Each number is 128 + 32 x the weight over the matrix's rms, rounded and kept within 0 to 255. Layers, rows and columns count from 0. Numbers have three digits each.

# down: layer 9 MLP down (transposed), 2048x512, rms 0.0379, rows 212-222, columns 384-511
# up: layer 9 MLP up, 2048x512, rms 0.0356, rows 213-222, columns 384-511
down212:159151124227129151135142075143104127089130111171118108131064049082131136167173056133083153178124076138099128119090144120168097148142128126119111087120123124146117120127144108115097142090130150046142124152132115143138167090039103151123141134184097109133146167145123164105143135163088133139074136162142163143133104131174129166112129149158116122160166119130134121148105135133149112131178
up213:146145096145095076165123133072130121101146142069157093204058107103138132195098077117076070164143082098110114045090132172169109143114134101181134130136175135174081157110147103088117127134096158126107114125160101133099092164230206171099154157155128123153146131117155163122076186108158107148117167082109107122185090162207096143127111060115115136128141152122157146115129192146160117138161
down213:108128135180152165111109133142171092132168151149151127146137174080112122124097162066163148112127161153149085122062143093229129157165088078173134093129100125155101175184123119150142160148107072125185133130107184089065154151104204109103105104143095171118121175119141117102109142131169084062175129166163131108188138128075060130134065139134140122084121133133104159166127112103182159176137
up214:085136129131070131076096084142166088107135181111075126175088147000155124133141077175088136064144093117091168135061123086127145131121153216113123147096117176127145116121164077110161117151160125131119178109108162143126113136116102108129144072143157130089165148089125125113157102145145114140108075069112119133147131070156175150166124112109086167161174058133097111120179158102173116077126
down214:122144106109169139128124095130142089213120083113131074068163101138084107179061140126170108171143222161205081103158126167146179122169109127093209177083095165135091078085123082125066112118130138131114145167150139104089092119078153147171148111160173119086063116184130149154065162139120170140118109127142134085093109165121119117138125100083186102096145112146133129110113170200110086171111
up215:205111144135134167152179105136167130077093146104109120066083107125148076178107156099158137136156111072123109147182137164155142119078134119096201135178102121199121122095144094070125111110160141151168046124159030136095064117108168118097101194139149072121140197168134081114085105058132099182102111131086094239150110071160128133159125102122087147167130101181099163075111115171111142085091
down215:104161103148148166135142154106128118126142106092104133137138101166104097139076111134126109136147126103135159115125102112104092152139107164176136107105137123088159130149075163135053128150108119113120138097131125124145124138162093151094140109104091130170102138107164105106118185140159156102156148134121161116136137154142070106155124094126137143100121125112105112078134142166113109113123
up216:136122100128143139186095128158157156190118100085174112165128094131118171118140182149083141104137132141119111077098126168136144124184111163098104141086154108106177138032076134158115111161119117145228123163134099129090130127092122146102102121085114126069153119111179117135124107160139097140126086059076129144101158111088121121145181125108083112149083169078147129145101176149111097194119
down216:129122176144128167143092137155108119103111124193109140095105153111069045137090146084154099155116136168181092147159156088151173129113131136173109066191136178110065159143091070122096070159138116122157213146181148130131126133091054100112103135172163125116177104061051116134069170113107187135066078114194079121158089145204169127134088116108112128127183102188159102086083171177139175181141
up217:155163141167161124133118157128117173092053131120137116181142102061093152171124144171094108161112023133154149082128167167166138137121109168140120155143105122144148154096174128133125139134135146121140138111112128105076128128129129071135110143156134125091218147117131119162138149164141124160137131159113123123114067169121119088083182151149149157053144150126119110191178100144088131162121
down217:123158115176110139125139067097111150091170105171149126110145149138110170165131130095165168142100134117090208123117148093154148160148138135144169072069112170055172130142100142141144133169095127149131188193142108144106237115081208091081140155054135099080141122087115103122116178144107144140186110089140172137177174213122125122087166127147163117101134118152016154178079093120119109169140
up218:121136064144089101131185101119165141123175183123088085114099085110141138131130129106103131170121098191138173106122096092163096055114130175130152138111170140185106100127118143117123104160091128152143128127116113071146125165173132107096131141133156184117135104138089136102073149124103068124126100144064096128105135144114098186123154125129104153121151151178129109159156141129133157090093
down218:123119150136115105142147141126093112136102143118112165172121097171122067153105127166078103089164172121139057149167168159089156158180121156185143104180132174188098150118090138192077152142109119133085165102084141163162071097106083112160086172122093148135149168086149130154112142103093127168200084109099198078128116195120117116111107099112137074148144092156086117127084161167146092189099
up219:088117139227102115094145159081170107166148103114140093073073159100154096115172178121118069113111110140098115152147131125119174140117140108129137115133138145155102140103117153155099078125129075169143106106166113101120146152193065101103177178108101139150193132131128096150112149150135121133162154085118117114144116108157189112060097114124104072084118146123122137099144126145085148112102
down219:142151196131093131120134094144125150130146151086089087088080180125178147150130167155168086096165185145126154143138136098049114143140111140143101134154133101120091118110157143095102110086114128106128105083130094191180133205127115134103134192140169141144120101121094115152137100133155135136163087203125129056128119118079116214115143136116112093117130109137179132109134086148160112120157
up220:103190176145158095103151120150140174104141110129139130184119070113140073146095158112138133134096076134125097126140164107115123116091144126091152144133141099118133089148110098161065073077129195132138161137149118079084163134086138168116100140059115104140132073139193123102108152140184112181161153140107086198141174161097178110138111105185148129112113094144089163136164078150111112196115
down220:154079078130069150134096100079151107137120145092088119079138152112132180115142114106057089159137171123103187178111135124142177119157142085115095100134122176103144146164113099154165155166178124171102122169112113126164101120141178140087112102182139156168087113138121127153145155186145184122193102144132185105160085138092090147126185160106150088147144105083120117109149093178118149093107
up221:148147091136149100133125215145104089048163156158104163158111132136114090153091153126150179176147145103088166181145087160122086182116167147167200170102109092119097093088148095122164128171118154120125118142165110108143108088115111173151102151068117105128097181159146130167166103149105136155142092077122109154134166069115165190062158120105122107106089061161172122090119126131072158131163
down221:114116148110204109117115059066111144119143089117155192102120176132090147132126173135068130101171114112075112117189110181131143083143083108142151075147109142108154098148087106097094129183074159167168117098174080127137099081132140122114110154131079124161174103092137130183168115119196097129135099134168087032141133091134096078124128159159146160157067168078168139153150125144130115165173
up222:125109162131117168117116163107112099154125098183159082167178081100101082140115123118131154137104140094107077143091143192117118108092110150118133137127154135136144138126172077091091064092165117118173124154120095145102165145177121123092163152149144059143114112109116144158129097140169147121095123110116107116159097171155168097143085155183158107056134134125166178141167151108153138134101
down222:163145110173137152135116109160092168068176188127109167176147138172115112132142125135137074150157127167133121181172177180076139075117173152128101135084113161086225138124167171143186124157107133164117143135175162138109135144118043143137130021082072167121111100177108115127115105068147139104142079152092111129117094152125073172132152160103167134185113113099150122093231079153106146114131